Weights of a small GPT-style language model, trained from scratch on English Wikipedia: 14 layers.
Each number is 500 + 50 x the weight over its row's rms, rounded and kept within 0 to 999. Layers, rows and columns count from 0. Numbers have three digits each. The size before them is the row's rms in percent of the matrix's.

# gate: layer 7 MLP gate, 320x128, rms 0.172, rows 93-159, columns 0-63
# up: layer 7 MLP up, 320x128, rms 0.174, rows 93-159, columns 0-63
# down: layer 7 MLP down (transposed), 320x128, rms 0.151, rows 93-158, columns 0-63
gate93 093:518523504496455530446519456454505428445446536487515485492460503644426493584544501409477479523487519497516436543528511429502514560469513567457505476572490577500518496541528446590442435557468549
up93 098:431513416421390460472560450473500584483499518487542476446599538588447485477458435520576514514552515455548346449505477492442470431537496443601473515512517548523577458480527465492492506581512496
down93 102:460562424566401514543538503511534540473546448544429497529590481535514595363431446467477557495448548457467605486453429541478448521496559531496521518522549547477527473507545450531410602506591493
gate94 105:484455532475511535469553512443531555505488587393522592523489561508435488518528512442371425425530509502582554449448502563564452605540526497492503429404550427457559461511570500484484503474522446
up94 105:535512503620515411541546629509483409480463411505441508520426560466338535472503508393472504448564526489541428480461411482520507488450488524475514505526477497527525479498650442521586564449512545
down94 096:525538418486477372507474418543407530445539515496437526600502559663459459369427465486500495522468517518440515547446418519466605531437456473447510455537496469648437477503484498504459524444493543
gate95 112:495631559470462513583514452526544493479499522503454547551529518430470567519484470538542495552501505455517460514449558520480459468463536563559573516464499526464564500472499396553593485589468540
up95 107:462579560570524526608569461564421508547686545563499582524514557504497465542499463443478511487483441542408514448449442448515452476451477454544530458457464450551506578478584536506619448497586514
down95 100:501559563391479545512562531533520448551487523558522526453452434544518510565586394501571485444552451467525436489412586489429476513545428486475410551476533462430618481536566534531455413427563502
gate96 108:426535484466482457541460455526471593474471520487501483515429423453434560471538640419451540495460522581495450509528547548493403472461527564436563515493531541579509506545478500501488438493564455
up96 106:503508415449417518493533365593433492541455420435407445520505536492466591486468440512422525530498459464498519492551514419501426383565436433439539419563544516446495593539561533584541485450451514
down96 109:430437564464488520471547574557427473402487510548547530415512445506536494483325420606512483511526504503491504506543416518497531469512418458452560491513607522560602550534512518449468528498401494
gate97 098:484531494521434484518481526538412597412509509505441402557443585391399530475460516597492435506475464543506460517543439537507600594575469456515436483525547487503453545507609489485514573532537530
up97 094:541563530508607481506543572536561521546456462463512541424441484428507435468536452501591507421476470511510465509513591523551466454466557500545535537375522481427543526499407550485435532424473504
down97 101:473496462556497565501528558549505454496511586551398488434513538548422549494480527531471434633565440478620519494478502527503487478362441446546482437575486537439459529563534435480532481446495551
gate98 100:497426524485470473459477491513557473535570553495385498526524472436517558432538474577488543485597480577506457491517451490557485534544459405505561510578530369435484532486572465562500513368495404
up98 094:495510585507473598380535516505490624508458531544491539553489542364478452501540524469502452500463493450451542532634536527559517579500514488434495464579595611590534453557503386536542492578519510
down98 093:541493522485411568426470517543542523459556555471542540525472388471501378530589441530433461517454477403508497521531517496499546502463594467557515452534498434421489535536505538493470500481577479
gate99 094:544543522483539433488541481436504586517511509464597501541483579530468561385522529428422582575452510469420439482527489529434532543482464495469416568497425561550562498562401490511454535539589502
up99 100:504522536502555490509542540486420543591503507450505508535503489444434598427538507449466570466444512436556557530588502511510482501444471479503541557488446520475466503552469455517497513524544421
down99 094:512513427560481509556521563514530396514573440573557494546453447460485450471555538412488448519475571407513537470448472528572524507505438530527446495519483522500524515577411467481492462444513540
gate100 097:505510474466451360457600522477498501421460485485511420432423524544461505506506404534410557447523482564460491408513596481493556495366381496530478490524397474559526513461439564547496508482431514
up100 104:394495486516448513480427575551507501490511463482557505543556453383481597419487498531529425622546454465479530431494419484496533554531473491516497418492462516508522526560569617501374431467584543
down100 104:559503531435445543420482478434486473524484480536431554558544553468508491612467537560505509483499514536577519445593531571357563629522469548563543518500567530478613643518506538436430548470469509
gate101 105:478537491534464437526495506470503568440528450574526510514422524563457519446511566555506394513446487546396498510481545492446486521549475461494479549424454364528528555529495544549483469572534504
up101 097:465614486534437499499539524504496542484490507497611555518512564475467533413481471447550404491508474489458461497506514523497571521446535504534528467515508476465569471443462467572488471457426455
down101 099:452629511438460533451565434426471503473494506502539537496474480487496496609442366496500486411515475478497462473490550494514527536509519612479525451385525437511425527488480504427471488428574425
gate102 090:449361420531546499530578431509566579446560486526492515538557495472546557502521493489462493491461477563481399515520492547444546431488440471457508488374455528517506459565530529548469404441446518
up102 094:530517495424416506533564535453481419494455459492455561530590418487438496538434430481514571490380446435609451509483438453493510386447511562547410452528563492553451554459575441572480580536454549
down102 095:445480494585481445431437559515484547527435508506621524467536526393519461550546429450476439459500577458563502434483492452452511546550509498483491483450513456503558683487483590388426455541477398
gate103 099:613466515470490437547532451533412482464478582510466451476432499494530439518550570507533606441541485514546494551452412474431539429454513386461552542539448406594477509461534547509458557506546444
up103 105:518483390471488468506559556460539505581484460487534458492390412561521509496448535578517365496518493558490520503447457519446431531425380477424489568438457434530463497548519508496483494478486483
down103 099:465529550473571540518449513438368492518452557461578481470559534539492563560503438578412574501451562595481479537503483502569449553583526553534399525500514469575428408484489431602481523476457526
gate104 102:405581447451431536455513493529506451408506543426538523579477639444505520506496547513494545515499410524502516522409515482346516418480491574474438458520506450579528530409492509424553546503575516
up104 099:610502463413515521512510418532418540475529398595488485479452602509551487555543406482465474483398575479459444476522543500463469475477467544437521525473475448502483471442413471433472517489493449
down104 098:396436471509468566583502440469492538532522463526502492477514583440470501529509459581506454534498510430549491452558509547403595486473471550495513501530491419466492510537435478488565607500478555
gate105 106:455559535542592532514611447480571516489482499535490410492567521537484523423439543547486563490489449403500474444605511544555459564520504540492504605447546496473438579538555595596479526467462497
up105 101:457511493439565445516524515564523457564486548457471460506451605490428477529402467492407440487470477487518473526546599596520474501473497482494530553429486405484407527574468494505450513466517493
down105 111:428514516504539439488526431532548441593515513450490486524466455535534443503458520546499488557564529443473491487535564554513467490540568549499544503426484503506427490523421464594548512500578570
gate106 096:564524471592565542457462529445504597444499539415501532557590527546440537457469448510495555532500447445440488501491586523538491628548486411487422512466522470534460595385431452503451450442564526
up106 093:458493528561591513502539509469530496482437532453516567476523576581570546537503519473540532568605424495459456483471441456513525517619540447444504400520532511611526487491507526596507437593572532
down106 090:537592479539487478416558416453494537515461522429530553539463530516442585429457492528523488484505468534546540560479472443506493569426522586513532570459526545562522447555411492383547561499481442
gate107 097:472516502459649551529497479448482498525584490479574456578511520366484438377455379584554520477555435468565482537491506435536463495432562501579499476550417512440514486479500542496496478515464548
up107 097:518540440479460401459597434510427409517563492458580382453509448532587529480499413534592471496475470465452516520562438535526576472491581498510494535459569462553490475427563613585424481554456447
down107 097:492536543493476542529384552468510434536500396540513428481555573471487591483513476451476533500483613464463523569479531458436464597528491459499482521532484417526612527588585538459440447489522462
gate108 099:517523514564520516451494533498419466479564494535466550532606574489471624447582520462386430528396354418567530522471479500475454470410492527528470516494471473551562565567477499508470528518514521
up108 101:494589452500504408505517583561461533518484516522627397526512518544518518509628536501437514535505506527568431477482567488456391515416548539484471481504457522474493488536502508475457487494597511
down108 098:502594538540497507492470531500526492518477473453509472537415541503563587495580504447413547434495557452491550507466485495514494516530514573459515452624492511500547499567491460499552511494502459
gate109 105:510453428491453540461503427443475528458485485533506442480476528542522587500433597539517514507513524472548503528476554432508531434547484483432580520515527486517370474617456519533482561443600499
up109 099:485483489408570488457512591498492534496491499581426581473534561414541432521464524501500515494486652491577464381471548533486480428473474528467443519528487407437557644526516456514617461584545532
down109 099:428559504545508455503494462523477453537462507496463490523495532463522470475498547506519459521485475548450520494401496504451430357561562523517513553432474495557538542482548602502452481516458576
gate110 093:492538578513462524503468521414441532516561533516600492435413448531525509496510486536500484441471584516482467422479561469508580473481575517588496370492510418546487528608443431475544478441489513
up110 091:419445509501444535519590464474600467449500503449538393424504499516486483537414445508436513510468467509442564537484536415549496544501584495512407509497450540518572545508507569567561514426472505
down110 094:505566550491428535456486450542459580511451538464502586491451504452472530483571536573468443410502573528506537417487565467459491583462477428492615505491442374458540511449516457524537483576471504
gate111 107:551540569551428511517491446495451540448496544455525563530549593507473467562505398531429528528533433466502465481436456524453483453449536448482431474527487517531584543480538497539483581440517534
up111 103:470578411440469494447464454505515455601563533494496475438442561455493504572537541472463485550448521566479432536494501500512410386561447514467546499604472450352445389489461478488574491478431518
down111 105:477559529441443482486551428457543537406503541543536480487498424489522400450485459485463547478617512417538515477502439502479497516539425579531444407471465531471526502469562532482493525555507458
gate112 103:482557467492522477520569533486544531514636492551524475448380406508501453473445471529535525594527575493397496517405506487549493591459491436511540506494482456523493626499530480535539524632426522
up112 101:505482499499518541387480569512482571550603463516464515398496547451521515445546508488521595529498573513448555506595483594573490534458474436448541501509567495420498449510444478535495435616472600
down112 098:512603535611478503501587450452529502480474492467477531520459597489575598531425519563404515457421564513455498481555481526530499576416441460514494536584478456500566505499481557561445455616540620
gate113 104:494546466464508498514496448458512578533472445473455614521421567574458529446491479576464515521559436602541615509499511461446456578427463587477601486436572504455489487643588519473485480434461599
up113 111:628566490568458529546447663462472457559470559489526541470459568562393449470588513450540552540528468482570595562425496478499498479415485508518512508472551540561480446515514523519572543529543451
down113 114:475499477542484516507500532570496535465478563520520513429437508542519554433518410454445540480424465501512521488523519442498479608466562467473558590613462498511492434537510512504419523429436502
gate114 094:457579427585440487474527493454563566501529543472558470512374501567470517547640510608514454525484458523439457556399548536523470455508524574562474440541483533519585510513557565505480491522435562
up114 086:505426482530493522511499522487468431497553535474560574475514491508483501430584431448492524547523523530455499560406557501590483500411454542513506481570447484530466491533576367507528511452342552
down114 090:602491603582494480432502410440478405510509432576469430545495419519536496512470515489558524470378460449493597548479452552479519415490533437500553456479503511493465529563435440424438512513532398
gate115 096:592448445612584527474441533552384465489547452532490458591456518579504520496511448374509583541385485530469515481514498457492565532515524477574521544542501561552455493489489492509528531530457451
up115 103:536476550531489624593511486541466539457508500491512451555480482462572505565508504543462465495550467469481466455566559473544454373551552469602490425466435548472540443504532542531476531623466448
down115 101:508563569491559576584530516553486466536551488424421456470423493493439440560419444552433493497451535531560590518502506447473446519446512563507575524535485587456525438484598491480402428485515547
gate116 108:475604469528639531522563483471575464473537405536519538456556509408474505549517490466403473490388480453499484504417548496438522558551497570484515571540426426510471553548432528539536506524515453
up116 108:533518469499438500400548515545465537482455486421449455511502507429507420496503395415458464541463553570522622525640459570510579476440458442553497462531530499521461503494519513510533616459547547
down116 107:552382574562510411558480539457452513438464464535470541536545432477560493479518491456576540502530554543499472493599527516458499446555457538420480516464536610516444538645463449549540621540543528
gate117 102:418468494443479475530479496502490397479480546468467527544402519513506535478438499529454539529490435440457514383541543517361545490486469522534527486545473563538506451472455573544473543460443495
up117 098:479554511488493493409580467526559491465536497458501425518498516558544510430585578552495464451618489463420493443554499496545551443467540487431542549435644504440492477478513558413518516495527573
down117 099:471488458468433502511547549497438472539596537570454457498502512492468549447495415486541501437495426464467504504590482456551451468472436494527427549581532538463521474586547536405434523515515513
gate118 100:573518526507428519482505562402471499456508543544479450536555471565520550438520412517467561547491531421491504374514480453524517421474569531502472490423576419494511517507453519446516414562444540
up118 103:545552438493425479418482445578549536501463458478519542549568466515470447607518448459440549501530507519539513498475579549530550482482511457473491406410439584378511522474546461504466472504554560
down118 103:486481421426455460509452573553540542585525484484515477557448526458555507450566537546461419588445466476531470497556472556503471504465565542483453504502486521616521538518514557469509486480500509
gate119 102:483526580492432487515543524449473476470521436479459473544595500495446605514570462439554440455489441428528430500400577476451483449437483516519474502486624399416573480576574517466507519598510390
up119 099:616535515493392440604444472560505506503455502474516470495476526528468467543479487555504469482516514534473411503441412525414577572491488527564519433520514497502465674467552548449512542380414527
down119 101:499564545500554547425437539480587451476530489542401413486579447524557422476542550441527445485484551586469503523540498603491431520438525460522493464530468482473483470481445464540412526535497472
gate120 102:494480480470512491436576514496508564509476451471459503426498558536561464497507543327523443433466450444507516597507520427373519488444463514508499496500458519536412489473536478539568412457404591
up120 104:515494459491478463455575533492611457505563401602516552523547519474539447526516513492476542496458476601545450547489610540480526490485460476478502590534515370502527505482398489524403508541531465
down120 108:460488508574529467443490521479559461444441522538523595541523486499523487503525505479484439456443521467508447512558480533503536438548562578535430593510555448547467448539538457485603453546518524
gate121 101:463533509538523484493487510539508461424486520471482473525561595575387432439466514380440410529442545465459589427489500476469507544489437412534482517553515563477543612506520476464573492557421497
up121 101:571568445493451533561497467417452451457444468525438483456622544588523476505456462503481492554536485576431542517483580487442500532463547530475447523526467529436500471576419559483461506508590511
down121 103:476492537440511407463516495467548549457537513543444559476554608607488523493528517454469576528514503380456416485504469396564605502539414475520513558553516556560622520487391567453489422537459445
gate122 098:478418380494469530500510492522570510484459471477543516414501475485469452537480456477584493487429540510570545564515511442515494520453512567548512483525547460500510458429463418489444454490471480
up122 098:481515474435498477487563579547390506512530486545468544590477415596487427481607452532548517426458437526562533449481517563472360506492521535644485449427433453462478430429570424539506542487587422
down122 101:474405494493439341471506614506534511571482521558438549526506573559540444472463467475568504503442442562510391441498418513450434408514527488559451422530522477509536390456492572553504539475427492
gate123 102:588496510486566521502466426478477470481508520478508445497468517429556570557437500456540476533510498472572451613500551421449422643499531598471523457482522440537493410480463488506445491515514574
up123 105:520417577487509434433544597550507428561475568500473458478521446552597484474521582532512534458528524473454597475491496510470595448423492503501565474523458500527462509452406488459510552522455384
down123 110:487437482547467441478474499506509517460491567543479430553495455487594480473514524525495472528496563532403486427471506471587502588541487549558431418516526450465446517521468441464493533493570464
gate124 103:495480542455480547511521557426503537504538538498606400470483506487581472476497599519588498514524524526553468588486474470472435513519554466540557517461471526483445450392473453560479489586486444
up124 087:552445506435531577450526508490480560508442437544528409502477459423468616452460514401557542626549469506498530517501559493547390516506543380501583571467497517544475455561527487453431606486462603
down124 099:545597504562521508525448518393467447545453475464541532501608576469455569393495430415496626543472549531493515513517466523485505410467522583574462451530456487446457517539481501520435541554502597
gate125 094:593554490437453519586558383436509546554553553488503461501459462496428496447523556461524553449511473552368450465515524473456490488551443573522536576535506383543480550471419369526429518450504534
up125 092:497559478482454532465429535544480471420568525453397496528428457562510440420489539528582491491512525559543431414501454539475534491463456477471475493455514502522505518506486502568522446487556434
down125 091:487525565530502440476513560415610519469472589424525423479485478496438428472492526560414480511488467513513449450453414562572525484520506450494448481484428482520423521463438466552570514528590433
gate126 094:522510463489401564495572472578556606457634561437442418579504445596479434477507480502471500541564543446604651583484503611546525481455519489496455492523493592550495464474530568520517479488582511
up126 098:491531516472520503454480435494534571490477450508481454450535429555545452622472501497424481453522597533410556470486498440410566532508410535510487465542471590413469511523493511444586473551488492
down126 096:559540558503543450538530536428429477471512532405478503556481546468468536535480550507471519506440429484446471440486500543545473510463568529510522508508587417432424439391552389487434513472533539
gate127 090:445429545560459522540530464507490474445497493463476436570468503537525509534523541479559530525513507559454460503504543459583393617502543561418513558544599530582534461519470581551506500579447488
up127 092:492411524464495464558509548516461512567485528469502491513515445469534425509479513630510436512516475540527460522503513612518521490465466497419514529529494474522528482578486531474555520384483487
down127 092:635462569474491531437495445531389495479531458534363454477507535499462426546519553596519414584540571504505520502455481502382564465455407426459550499494583493478495520458499405539557503390440496
gate128 110:573510604482476466490539468484495523443446488493494380435524536604530549559517457532559632480514565556462426498512446438500419577472518475425477448516528519586594506422465579508506421594482482
up128 099:514543532547486590536404493450548435493489544458595466504458524537508447494561467459461456566439483440536569531526524509544619540498589457518508499501622545524399538436539514524508552490478500
down128 099:487453507597498567588591589493505413521412513470545370562458506487504482557462527459445542460530433482445481565588485525487528572447533458519508449470498512474528630515578418405413477496499444
gate129 104:537406504519436459517502477465490447487598519474474522462411488516413475511509561509440553474517443386542563452454584476479474550501395532554461464489524488458578509479567388481391453435527421
up129 101:511546574576451476500385517460484599557556487544476433550429528593516484491631614554489568427464520481394530575414533468520416471514528537544532407465423477451497555542472521489502437461466517
down129 107:569555568506507576556480465470517468424551517525484422444539530538553570486497503527558577582445521457422549521391460416455471497487510475513462478488455532449514541433439503459445418465506431
gate130 096:545478416568437506457501443466478497442374358490486513505504536504494540513571523508515564528518423457497582512384506556448450502520448424468538613530489528543472552574464591454472563547481523
up130 089:485483438502517478481418454502570446528549510434545499549425511454474464473498488444538458412559509504457499484460591524535507505522451425547481490467423552579454500508475505479471488470483555
down130 092:599446533464443544523498577542485605488520489486513479488435524567480490547547420536555475482515493492495471480516572505416595484508413545435498435589540526525536552483519483508587477472533456
gate131 091:428537436467487495487547432467428496534439420429402471524533523547536413502530525581428510544448393456490517525495504498493535589458513550433541449566473548492488488515476598509452432545466590
up131 095:522464493506490532541558422627453489519481479498488564473510581435472491571559507447640542546557534441527513484390545508405563512470491429621516513470583546451495504495499520477512561499502472
down131 090:570506516481512454545564497521566503506446563550496417501555574504558559488482567548553446442448574537464486519634485569511493534458536496448559533558562375473475456450459496517416491401450600
gate132 098:455515513531583591453545544507477596497597498586516496457438545567492494488453565594480568501499434448515501568514472466568564537535517479480510452412503491471506490505498544545465506528585433
up132 098:506479548457582646471501449452485492578487398537586541513410433570569562484562459468498504450521561514488549501503540490502492449471550446407468519526542510489572498476469486534430441539436587
down132 100:575571482576521436481531495462448575528459529437420426486482463483544423470519549535495482482529566515503531435473530592428479385451430464450542544489441558489494562497540528501556543495527555
gate133 102:520440558411421536453556516455478542358471495628540459474590503576540623444465548475515562415489539516448593564528440486399492483489506522554577499483437474515400571532546551531526519535529516
up133 100:527540507540426526502495505471534407472546549585492397535481587556440500610518485416535461485466523435504593516507473426432529531464576544470466423495448528531409639493501558617480440497440455
down133 101:453484427535566525507439518463586575460489393618545540481492509555467547401446475471477580479452472532432552538444471422533493514476501443422589476479508493572539456569513532462426513526497510
gate134 107:603531515499412519508505480572500467419499512442512449493460606497595539477510511476524530491477504436498391474435531536496503487450477549523465523434528472370457562494579444424436476522473488
up134 109:538470549487478417417478516488525415437551453456513477485500535560488441606595499468489344522502439515499451482474485398427444586510522495433494480416407451516479483449496466491490546506529498
down134 109:537458497551533521511565460451621552445596500591502449530478573572495512552427576511550443570541447526525460471537460404439579498513497495587475428519612499404544470533564439548489474493480548
gate135 089:542524464467437542481521430487475539520472458496482488400494468523581544423483525525531479542449551545497538509479512543488468446493431505373553600518573516420518380496444599428526515508531506
up135 090:475578515431462481503591486449530483506528395515546525452469634441489586494554480527523468519476406484566507535432479468578582531434481458618535515495523475470502420454447549570478518483488370
down135 088:457525447546589558584576503594483495549464606531491479399551501585511454485512535516475431476539484524494549507575499585465616457437491541477477474472530464504513499443511490586541541447443575
gate136 103:610588528517508463398534416493432477457499553459489547507443504535478564517528564417534511439532515450583414518567443493523506472508481492549554552447573526462455410523514491497542508419466556
up136 099:471454515514516512426477436589535473414427501449542406522542599535456419558445486511553497491487514438507516506428573541463448510471571553510468513547431473547566557508455549605499572533472520
down136 098:522534490505487546502493468463529554510510524518449470521439529459461549573485496446480525471471416551553469534391514436498391462438418494550594549424528460504508503466586450535535453514420499
gate137 101:482479428605500472575473431445577539469486541514501572574513547529547512386567501429557446540501469449504524527430521421473506476466480478542556485537532515509523516474497421467510565577530482
up137 107:430444517503562496499491485469515602536406502501537567539598617413484446538452464475535501490544492463413422500544447412597537500426477461493465508570503446442459440523562516495476437544359559
down137 102:528567484434524445505487536485415481581525508436536460487533538562481566636492417544532391561417500566504499526552449580559428475521538490554472487521511497504532467557473643516451430525515565
gate138 095:445556495513479502610522487444543475438547469426541443456494511469602619505471472472522411545502409480451455595523493465549631431405487477532448496492511514451500401507623442472454580514501542
up138 098:488504413557498525511528536519433546526373410518521456531536513558491483562549517566469474473562462558639564556423618595487497361509603454451501601425540500483558508437519488465586507560521497
down138 101:417497523547515468335507427474440501448459562461509417476612577461558511543543584574476505449463516494454462512508540509474462501584527472545531446507445453494519440480484477536503486540485494
gate139 102:498452497415413496504429484532498439523488580465523401494516611550524546477503466439496562421521459533505516488479461586508483595442430424489477402466530459510451488482512554516498457471521521
up139 104:443496468518489547438526429391438408528529540567482439577538586489538560521490555511508470506467494457464570461511581546455531587517441553418561422450526546524471508434504492511420483438476521
down139 097:490512521545476506487556517492522554498638486548472452461530463407488613522557584548481509524443499518456486551436512525361397619444467438520616462468444466458536508576530489480474487547477528
gate140 105:585539516500536479399418503495465493574443527477433509473491518579434590456486492516494522531465530536455398486450464530423547554508559532501480546508500499462477541459511570381520490459357435
up140 102:497438507548460495408557563495459458484567544474498455452497389549501520522511546389470543540398595506597528448542500495543405497587554531600556459501420504508544536546539536509450466639524516
down140 103:461492492679495452452469533505466522530460551548490460505439452490499548516497466481480593511524491569445620475515442546599467553469563386526514469523612370568490533453570425563517535525624576
gate141 112:482471509438459507498424472490578532504532458415522425494574567472411537636523468475517439472551496479562494479613471544481567471410533534392516484545560567589474538473455567561517578458479541
up141 110:518489502433450441503586463525586530446573538535599543481489465494571490531476487613444505582552439461412515527512507650509508519440533510522561503487461405597471435537524576452529506435522486
down141 106:537493442467451466449572509580385526431534514523472455501558487444470618508465493516490526500422545582451554510491450462436446403460431490444506419517510494472542516563464557552478449499460599
gate142 100:517612520461454480458576519545524610360523500563462591540431586518460470443577479507440528553527463508471584558507554463534528454468521609471564576411567514491563475514527415547512556567502460
up142 102:579532429528533530490552480533449506477510515573456470503581543595426542580545425600492582521514454522408554535435455498553458444518446545476457508497518550511523573558575457449536480487536532
down142 100:435520498520465484550455513479387497453570524463561561436496463481430502509459528492428501513498469496515520505457523520609491536497560465524603497633500491571495528412464412468456436575463467
gate143 094:491563516533430566517540443524463486542555476550575443552502506558417463408535531452432485458410496415465536506483516506544506558511524546523539521445440452520523485534450481481475557482513474
up143 096:478439465466492471506535560513584386478517429541387560519492530517551457602463447543563460524502445441542451487502522459462429404423489487450528456401409470471525486466518472613486505439400457
down143 094:518544464517509557463539490404519500457455539578449525407500487560453509545551547487500532541507474485465494454524463569420461502393502456424566446536612444499438484469547474530489492557447528
gate144 100:537475472532527453516549390435422478482424457396512515503492432470469519482458611588507521601503504443590427529506507426472495365517495486546486476488585496504442396495458494505525498517571402
up144 101:467468499510499432514483526477475531524511416471511524542421570420450465438437449592525529457493425452575529511446537416400430453566476483443484513477680499447510485504460539398522505444566505
down144 106:541528421523469508479400535540507509542505590527522495578510548530448522479515497418514456442488554455462536518398544544559426454497495497508397497489466440564369500531473554532498465468468552
gate145 107:478518478401472455551463463504532508527427480465469483517523464528475515482533560456452614531542530590494586462489448435495511536509433499429474431458590455463488474648503590384536534489462583
up145 104:480499464519439534568489479587533496505569556488429578566492490536453394461494392509587507574547585454484499527488417533494401462497483552506429525480580402489548402485497464500503543461440648
down145 104:497485496553500469495457565413569499457487477510493450446484451681492506511444468480492546637477567451473645565511432529461484519421470463464554478473518500410588454509404482455456471442463539
gate146 103:348471525459464450550535561523570492452566517462404449486408524622483489434408534478488522460459498494538444505553408519459498465459515533550501464520500522499506546506477456542402543492440523
up146 098:513423460429522440433480487488616481582522515450516519513550570601532482475444508503491548511509468487537475455512453510389524467484472546495470503412575420474422474503453483398484424449507474
down146 101:427523554492557392547589589419559564568514539462515527604401555543503409456437549494484533470391465440518476486508504560550531560472539440513483503428541500501638459532480472500476471510505539
gate147 108:508535411552450476562537602417523533521477469467441500544426596512505399516448519523496429435455450395520463549548498442475498578456503452396512507564568567495527490482474405456422557625514441
up147 105:472561521598532451496442472559547537419536445524369480450555417512455462431576464527554438449505543474512547528462373469515502513499474535524511563524531522497571473536475414453530557445485465
down147 112:494479510483465538516486403535507500567549491443496500669487473433537489480383417488540421450507557393452433374511409568463481573503501402544521498485462404508562470441506440520464552517478519
gate148 105:489535467490518503470509520466478497542589392574530523546504541559585610500414516480416651577487518458526585509583570509445523540451398531545484499443478488494452441391443543573416597441406484
up148 103:464505540467491514510431411459380497386533482494536552571545548523584583435442575518541451517513560531476472453527554532510531425516491505458495454485543554524496515579500534491527600557535506
down148 102:477446462477537410528446486548581605467537419541436428462464457553471481497465458554491531533552549493582563489524459531504632558514492559360525419433458521516517511437521499504515521540452565
gate149 094:611444446466520500454525491443450469636481502512474469473454515578528484510531474436506411542543499529533493544386410466420535561482395546459483567453456440525593418490471535612596552556504507
up149 087:460505613496459479468608550447504594443538454503562487482520550461568484478504526469537514504462517437508567531509483453513501482537524539554595624578450451507605461520512489490447512523441453
down149 087:518457484476609481480473505486487487446547552494546524528468496597525491520407507594598526590509425469522457497503435556501527508569574499481515423442510507520502461411517522527562400448509507
gate150 083:468459632447552601471527515493510492537457504432596451412441469565550515460469507442501535555494474597441501573443417452495543585598541492508477317488471559484523576541536549486599512500405586
up150 091:535534456479602554464417453563521471478489520553489537479493491514520516503435478534459557517478425456472483560545462505455554535498486522466406499557512462490518477493463486480540572506487524
down150 080:495467548571432435530513519516485553587548615554493500529585412488416506564457409478466468500412473500547529535574571518554546525456510486512469559490489482501482455471454562503494511443483416
gate151 094:521518518486534495484496584548565533495460517464559486505494514478413524508477552552543538429445577509439416550477500501546521540473488473521416479570525526480411527549564534437377491513481624
up151 096:492483463523513460576417512486559512512453528513531434489441562461584502438509490560526515527474499426552551509461532478458578596489528373542486529479572567476457509468515512601538427550494548
down151 097:508502432599491553434535544431469503489499479434515571456480570577581539452419504551617417554554533476483582488548453542597445481451524478473592483451538474507512504476501468583421613528525536
gate152 100:470581360598452514409520486462437501464548424555470509582534480486540507487585451526451523537446530443493494511487468419507463519490545501443518566463537450530473525457471454556462503515425452
up152 096:489453415474525530472569433549432523552481610473479514532567491479502438452473358432430400492549448512466460529569471523502488501536575447460508540404549495452431505487486570459466552513495523
down152 103:417450523450531529587513467479528492405452496515490500545538506543414528460504515584460471510549516487516488471484440498515539406541529540510468527479415509543552431425559543514525490470590418
gate153 098:531551454603400513531511497444487428475441494463423445559418554484403571504527524496485470513449454432510511592328553463484557498386530473591469529398476469538537544561554540510513448453524491
up153 097:595530459484531571476481510477528404514498593426425496571485540521482529526405330461549551461472535551480506501537454544472591461534541501449524538568413529531486461514452451546465473511539472
down153 097:484514464550509557473510611606480544537569542467494581453515475548586423479485457434553486469502455506464486461543525496473548433508505568504494520485435573541477529433506458550546460519503503
gate154 105:462510488510583494432522531505508548456476517492525515428432426602516446448496548477448515472454443539433598598514425522475549499569454432456470448471544517551480492564403624483444437592573541
up154 106:589478557476527428432473488530459550538521509526457560449445511524455477512490441465449536504512438542514464515445491513627528516513469526481497542514493444442444500510488424489481541450428509
down154 107:555443455470558408509531529499460423512540498498517524585517522514534440492495572571400490564513531494479516572515476444446448606403467537524612541448440531505510549497465425484567597464508552
gate155 104:551463604521433452471528527504461544497517599405482515519532523496467459426451531555574440457479491495490477462407544548502551549471545491470448532590488521550493450396609524561520484518531525
up155 104:503493448489483506445510463446455469552492509496365396469468476550503469511425360520551422525483607533471544459583552476492505463526487501513575564466475431485517577510481520602546460595502486
down155 109:442415602502533505530521440592516570487458479459478587502528443562553493482571447473468448516506491448438501511387530471461564497576497449463476435437613498543537484543482525373436543455529440
gate156 104:508551486542513522518487442558474536455556498401460454505472477401521575550385535511470511559544500493518520451464447510420552435507436592394497475540503523484471557506501503523562571438436477
up156 104:545449518481494499479454480412553433599532571482552522529555491547562398439536545525506508473472547535512418492528577465562521556511521396561520478545601507550432416589470469446470564469386589
down156 108:602557577424501412515485484488431508498477428564494464429522562479641525539525526482486528586518537422446469489434506575550537475565508588451555595425505575477435524479585500468509519499501487
gate157 103:494533508482449524453532419535503515496531453450512457527473504434455492528561563411466584449484551499502488487470444566556551657526479538482533519509455557542457610537501512533508637540455593
up157 102:506481560466451543440511414388563530514391454570499582474524467554404506487409498472554484639508549481477460511429583489524495458513480556438552504490432468558514567565458579489392527517579463
down157 101:573501489521390520522498470385543390492466535499562577461537570496463491494459442518554556502466504493454562523465524484533549463462567464491562482462373587479486490462501518564495534539500555
gate158 102:522615530529545423397490516503436501496507474427615464519548473538443461535514564480444493460480548488529494528526514481511536542471560583454554574466492470503560527473540441570500447482361534
up158 101:498491628579534558508517502525469535414457522524470527476488461452467453499536432458548499476451515489407478468436590485496564552499515549510500485412515503507485543475424450506496465524550407
down158 100:507533520524555497548465451585567550380473489501492537507532503549470505440478498490473458399401556517527544562531416541547548426500497499467486417507482517563535587544507611482556651460484494
gate159 100:504444542501510505510443470503409466558494483513458358563478509492549456439505540550498520457467578471521518525535451510472399550420523479517557519446527444525596446388506548483521521498502535
up159 095:445427539422478456519379493517463469556505529523591489454395517523556361462540434521477513527465388579529570531565523510458531407448506474588559579495446479491381446530573543497475490579524473